Each number is 128 + 32 x the weight over the matrix's rms, rounded and kept within 0 to 255. Layers, rows and columns count from 0. Numbers have three digits each.

# layer 7 attention query, 640x640, rms 0.0291, rows 570-575, columns 128-191
114141164100143105060157147141136136149119142071109135166152180141139163132161116148094172122111192216074144125130118113125199183170188115191112161145116113155153136139110122177150107154073088
126132117141151142039180147144111154137107091204109131140147182114158112114152121146132106104109117088108167088129135063110151098103099176170127140133100127162105135120175158138113150129117197
177138090105093089133136151152099199084167148156088110107144081168118149088114131080167143116127130107160143139119109131144108110127148135179120095079119099096125180079111144137132151127163172
155124206121123123059073186128152110087133150085136099110096090127146219105049104114054114207051097121154135174122109135124143094146115124136142163158144108140151179162157114146149081136144172
116106107122167037132210109041120086134121100075125081138147108119031140104129110106155102175150110107071154048056103116134129101181181124132154119086091211127126168080152162089171107083149137
192118130120114150115195109098093120127105138144141100159147128158126170134090207121134144151154123122145152140151143162144085110085110125119135123113131123124140108166126126138161080094138147
# layer 7 attention key, 640x640, rms 0.0293, rows 570-575, columns 128-191
101122138114130139093115146143096173113146120140158118142107139125119192159086135092125072178112124158110139144107140064144138099105135184146111141081124100105141144123105166148120076126126128
137112145127103114097104068098026143151129133125165135080095180128123086080093179172110105115099140191158070105165107147075125227130154096136166123161138134153084094152123147089079175097149121
135092137096139114105108099171145102098116121093126075071163145130117128141177171149082155145113102150136112153138134183165109189131120091161111110236159101095149141146162138140150128103157107
135155182098102107125089139111157119140075156087097136172187118145137047188053128139102156111146162164115185141111139142097097115138086145182087146183097142126077064085100105071148079116101138
118175116084145098123105137149133120122112080073072160129140139093103158146155183092135110104119130145127146039190137161176129136059161098047172180100115149101088102115083223095120172176133135
140137096073109150138126159165189119119157121148151131132101123193169125141102104118168116130145138173131162089066156069138139121088074086079137158155119072174064139142097096129152134163105123
# layer 7 attention value, 640x640, rms 0.0301, rows 512-555, columns 128-191
131144158081080187164122154132145086093124110096145153154188151105145121164142130100125145103137097162097085116072120163175069115104111226077067122136162094155113141065049183148121129156134103
150136169063130093111084132142116080152158125132136055085107178162149122098118056111249123099107124110090156135095124110160074118175161161141121110113142123149122170101130112176138092120092170
112118078117065139152150085099144097093177177185128138094104173144138127101110120164133137095111163105033176170163152147069148163139170205115111141106099045129165155067162106121112069162154214
144102122132147121168109150119149139154124152132155129078111172144178156073134119104170159163096099121134118140106129140127138085177191109120183108153187076118057194165129160070214046133144119
181126165144111125131127122093140099130130101144098134109166143132131104126089181108119108105151096062192132116122095110128128093112138100132155143100188128118155092074089148129078135195122149
126091118092095088085201109119153129158152133175097109150151151139111141182093173107087113079156152121193179079191182135067143102140082081101117098153102126150101127109140121156182175114121106
151144126091208098125127115128125101143084133105107123121102121101144083124166074090136169150148157133143109088079123123135148191056112123128177170119107175114106111174149123109062102166149148
160098105163169148048178080186108116102155140111134142130180157188188119103227119130170168116146122070162200096123078165085095100133109164145128094161155168125153081104147144136156150106162079
128165108207086143220124132098113129108135118123082098109130173104071096136115132104127166127134170122125117106148171047105158118126142141123165018112078138122157178130149106197089133159139134
132134118094101087097177157099132145110094127145116143062123120069149191130187162112092082087140143124155117138088047120098147127074173102125103149182170080099140163092108126154142085147136141
132065146126116061141138057076097144143155161105093085115145110111145075150109138132123118134125136081152164123120089126138125114131176170055123137155146085128089155077161087071117133125139126
149106170162112174169149179200131151140130107112164073095095092104194152124162116094133102177154178193098109157123115124097141140084095111122138164172086209132078176170133134172145133187064133
120163109123145151115129118075126149114105105101092127144152132137113092107136171142148146166119150153136063198172120112114127136145144190178077109099149097179126085110137168191132110104098119
114128133145156127130133117146069108106138152132168094123072171142108152160153158205090137110177166075151130119071132108137135154109160154187141174089108165138080109112127105107050125115126094
161138084116164158118078121121131141137101126133142132116084129172149083186139163114123120142111184176122136184115148148165112061084133094071108153111103148107127116156112091127165157124135156
110153120074174084111158152143113163122158109107142105143087153125093119150083156061119133137193118206191125155089150107177142138135096142142108138120101085072152170154100111152121083119127084
079131149104127076099106136166192086120110213125192105060137105065078126114120066164115082125170119131111111163143120099157098168132105119128086117101166145130171071102149146122146143147136115
077115113189107160103186170187184106119055200123143126110183129163081153115186117117161126118094084104109150114144151156181163110111193107138143106092119174164153100116114097075127146158156080
136104136092112107137128088173127176171147118115088087114226132214132136140121162171100087102134214094083191162123183165207167124176112123177088058099134105119133160120078154110072049158160122
159117116129135166124151104168152165118102082116053123187122089105074115138106131118122121113086186164144115124192156102126144125085148127087097141173052123145130127078117129140111027137076091
125158135109158166105117163102138132121163103096160152150121149094154119127120188117155152109076113130116113159137107084091107122131109130070171161119152149150049139086118146145065147162144144
106072143080155149133113138093113138062171132160182130139129077133105145125151149135180132148111085081075142122146154126130138123168170092161130132066083119150124119168149133129082130110132173
123144180160138148115051089140219243105091116118125191101081112118135150080101100099095093117084107098105180170089098104181114148119152150139138195115126097130122147135104101125081089088155177
157115091150201140112179152128125137106057104164125110102102125126098151098162149113173117099075134096174059103150122052151080151126129065113096106174150139145064195099160191135135097107108082
071147179118124120055140107146109138195185133190111079118159101150193078122118109114134122147133102172115175121088153095173110149144164092119190178135101125138124126148124125153177094116121146
183132100158099180103099144116118080138103118157138163121151082111081127096113086112085161131137236103059142119092101109088132108101183150115093122055141147167072088098143213104140131078129087
109092105159106115111193166149094124164045085100111113135138142155153128119131146122174158106077156145155140167104121112133098189148091146151139097128117118086142087101178123079091205091173145
159120142120125073107121086153109097135081091102148140143135114127069096215146129181130135113112112157161143095087141126109218156131222055120080110147115112079139119120144111150122153145097116
127145134056079149103134135126145102112143113056104105120148147089088124141106069141150203112134073089152128121114142141153108076062115154042131158110110154173123078085145166159081083087141135
122129142112113123174187103151105060172124093119114106088113102104153057127088135147129117131113157152131152092084148112131097105120123115118117112121097138103132095165121084096192182133130086
120155120143081051144095176133103089173181172092176096090206098084109170120156116167132207130118155083094083080139105170133118107084154160158080075077152132127122128116130104166175148165153143
160091098117180127161126146095116176159155199184116171127072150149120119103173110151126107104153153097133119127107175149106117095107141184143123157121113127092176142135156050127069119093169148
143131095190158134137164130100109108172146126131147079139092129108148173137134121092119115127184137082188129125067124134126068142131147168125090129145131120110114127148169124110128151149161082
124132126179206153186111128140162133171112134163126169108101129150099090106191108142078093148120112143125132097116097074158113153168128159094149147149069107168096093163126117078137142166117161
118108163184164116149127090071130141156170158144124143109152140095124186149160177141153097117148108172132099215118114200114085050137118103134128097175104113163131096123126176114108129169079158
148167123097148134104097155138049107116140140110115161126116127119163148113170154112150101128103186162145166139142111127105113107135166159141119142161082120155188164133104090116098101089169107
100115122114184108120124113099163184090117125146171094112115177146122126092136134128122105149127152131142141155121115090084152142164178172142113147112125145122128135174175138139144137103124150
173107134110103154169085166112135115157160117145112093084111151064160156144159133114111130110148168136116117092134097147098099107125081118089133046121128198085093172167066158139140147103118108
100163140089115117067150139099114084093120132161191230055156134056133145130052091150105127129113198154093075157075142077130130134119123156153141161198157139169145110110184125077096177133139160
122133123113120155145170142119114183110169110050206107102112153137171157139123131145117164135106177101168061154102143215125171124102083160127075160119122136129107135079182129074094095090113100
163160132169137062118127168081139184140105201105093137148079087130174104132150093133133104120110118106097160141134146113115099124092123090117087142171121101159132108150141134118169144137096159
098077137153078133119131116133083119087083127095156128074128141112110129144071117168102076147136151140115116157065066111126102151121098136123094149114086086161133137202096156082105161120117158
145182129135115116097163120143105126159113133131128126127123154145109151154188083116152139116137099167103137078136148171088102115108135132110133148075202087179157100090167102132176091130114178
143142120099148110145151104085134104103185147165078134145150134149127117162103104109112127154082169149175146140156069200077120171073118043206122111158151136131121141154141184133147128151148072
# layer 7 attention output (transposed), 640x640, rms 0.0294, rows 512-555, columns 128-191
139135141141141162136156167149131165126150080157131105148094183167095120061102130129166115151118110157152121149140173182073129151170162187188159171130127157147172147115085163128144073138138103
180143128128154152109091123089142143140190109138151128088152123092126082101089121118156108144145127149118062093111115153047125142158163197161174121154088175086134177160108087163119151128099126
136142122159111100088116160060101172108159117126137117158119115085107178118154115186104162172179153103189153104144146135166158115147073180115145109067088126081127179191132129095158158166175121
197103164155069083123187136095143110107121092138113163172146175088139101125137121149151176153134157108119137106131103086162102152113093147147185068117126118137163194101101167185177103105129136
094122132166110182103125128112156107123138106137150066144128126097167142104092075106072134167111158169132076139133100129114160144176138147120126147159111155088110118091118169146099112166153104
113155104152115150118131130152094113147165129064102078128146065142194158123182151125194171154108228167077156124122128138137116148182147065135116106153107130089153110118121156145156044161115132
120117061144148076137082102107117106179119071151127097082172114105124101172093141145140176139147122111116087194047139162061135125161101152131148112131150153056148085181148126183128180114112132
119130172156152177139071145117175097114145155081103156153153104136160154120110038117154209122134129134088090085089141106134140178137166130137134080159104094136198106183119162072141109183058130
149135130116131109168134062115156162103152143106169085124135151099188114083154178140109055167146169092100100184115135111129181141173127099097134118117112136087143123105082128102116149179116061
102106131132128106161186124083186133135081106090157058130156079177099131166153137160162165118093188144135104106165125189199082162096139150114140157139062145106060146127120111127089093124090145
115163098133155113189124176117047133129132121069165108131091109147190132082136079079183130210120182165215138076104159157146163104081109195148113117130104047171149155150059204125155156124135107
121173156097117120143112111155125105156098108175121127137168122148103112114189146113104132156142144046133152153170163067113135180157095138112104106138084167092128165194147106072081096106129188
111119121090093144140093111110140149120100149155168116106118136123134154125119089097141130153133149044109191138167131130165094147085149179115107129123075080153142105166118145124126152096082117
133126139148133097145108158194133155131074141102105099157167150167123094214145118112116113128117134122134146145083149141183092137124106112163166130122213093150179073140118097152155091177074186
136068153134112121096083169114155101131160170170165100173113122147118131161054135117146136110144124146152135108076164139118104073128128154124191171136210126156072175107157137124117114106150112
115068108129144086100101174174069060120115079132083120119080084120129115141146150129158139049171121110112126055152152155177140132169143183114087150085112100150106126083089161127124130097131213
128152144145145135084111119100123104089088183127129086148183100113111124101169159149150172140110068107092128087144139055115098147157119148094140181091156092136123136085142121121162094120099112
173149089095101130125168167101163144116119172157169125123119153090153095048101083183129086162119107156129131163111147136109112134102158160094150110153119193055115160110100140139088181145136125
121096154180119095136163125120116137083103063157127154172121110134087163115146078119104082091138144129128151140107184052049116127116146103112120129169060173156135145091106101169110224083099141
050079136086128140100096049137106167120139102127131163144069060150113142151131109100126097141169151080167130144144146086078076124113096133077075150134025099150121193094164124117137155110121154
178070100141119134122150139142136139105119177132101081156113075184118062138149079096140141118153125148163086115089118132207099171094111102056100188171185090173136130133129124119137160135148140
101155092141171088122083116093130134178085157127107140137136124115103133128096128084124085152104150138102128131095152161155129126118158165163169108147172061188172166151123076113095188102114102
160126116106146092074107163116094120063097065094125128115184109105101199116130108105111083098018121125158173167177125147089097134139107161126113106103093129088094147133143074126100149099118124
149131123125055148140103136078138087116097099123147156101126135143098078109135122138117112085101207066144076145114117142138144125105217133153083141108085135132185131078133086161118121068123143
145148140143169147148141086146092158136125081179135098150133135143107153070121175072154153146124137125090136135155148129081161145119096185121184128111123128095109172163102114140138131102147139
178138089140221135126139136145162199127156151187145126077147041096131111143184128081117123095163161101137123149131144184184147138125188157112161107113167147115103174145092160095074075200113188
103144158154141165101186093125148088165095124106160181135147136147143129125116133097086152143120193156157109123133135151136172133126148135184141130081112089106185143093087128138113172121162149
098089158106092168096174083072160174132114081084145145194145146155071194122175095162062134167111170108118101097093174135147133152083168134145106150091121143148060088136158139121090107053075100
141123139099171134100126164133121143160158082102098138125140150172127099155130155108153139118180125089087144163150128136085132172115152138135130114130099129154146086134168098098141155078171115
080156114086103135113154152131175141078232130136057120107134083150137064073147130094128212156173149142151104149107085195148126124123101113103123081157129146170135237124152109164098077152149133
124150136123124108129138160117177104116142142110053099131173128169152074074184056126195190128147084124105129112094095125090154168168113173143094156131108139147096146084137181110131111121145090
157135154102120134110146045119149052131126107137136092136156114060118137119103218117122132162128057123158168148143124112129104153140182125137138130123098120100124067085092114123134086139139067
140138167054095092075129070184143124108122201118150124151159115162057124114059162139173129161146121090085130157081081133126137101141159187096165148105142146160102128197071151164104135163093165
135157089134122161094182119114078145063144090128086078153139145144136113139139145146089129137116081154136147146107171189128125168121077133147096194064150104100156112132156076100126163169130085
128153149155078145077145146071148123171097156121121166108169124152147107130121150141124100193126119097126148131189147121119183127145134107097041192136126094146151083106152138131164108093150096
167074095138169113145132096139133201108112177149090127158177096075128135163185153141126120098154082157173120099118163151169091127105156119103151152141105122092128119100136102154091151076189158
087096112077138149113134108101111151093135110133142157110096100123127111083112074111090126115161095102111142106081125147156106106170150173096134110091126114098155180113110081132118151166133104
125051170119137175166133086131119128160114155198154149124087088137159176095142129135143121149124093137188125085149131137089127144161119137128200136144102138169118140131148132127107117113134083
084140153158185068063099163124142172152120129099133112080155141157114159119140148095190073134066111127129060135159135180111145125143126185077132126185139129074124157119074134126128084111132113
157091147125157179079138106177185144137158115138105151134147132137115120197123176145133141172147144132080157099103090151179104227125108102113141134068107130137174108167152085158104142127124118
075110148149121164100168116080167093102055071165112124107151139114124186113080103168074135117163098069141148104105124089113148133184166183152127142100068127148152091099204113071141131129164137
147155118100100160110102207078061136094178139092131145153129150081161117165102068080108152160148073227119106095130195196146096108111142131123106106151123105128171109126156154131102097135133135
162125192102152128133084061080147143115090141109157131123103174162131090124159136116156138072159172130134090108125120156153130119134115099124128104119150123130084132171133090119144157159106169
063121149103166154116130152089167118087143112163131132117123139152150154139188089120154113100149120156139150115139130058187131103124163069115118142123083138154180101157116188144132146100124106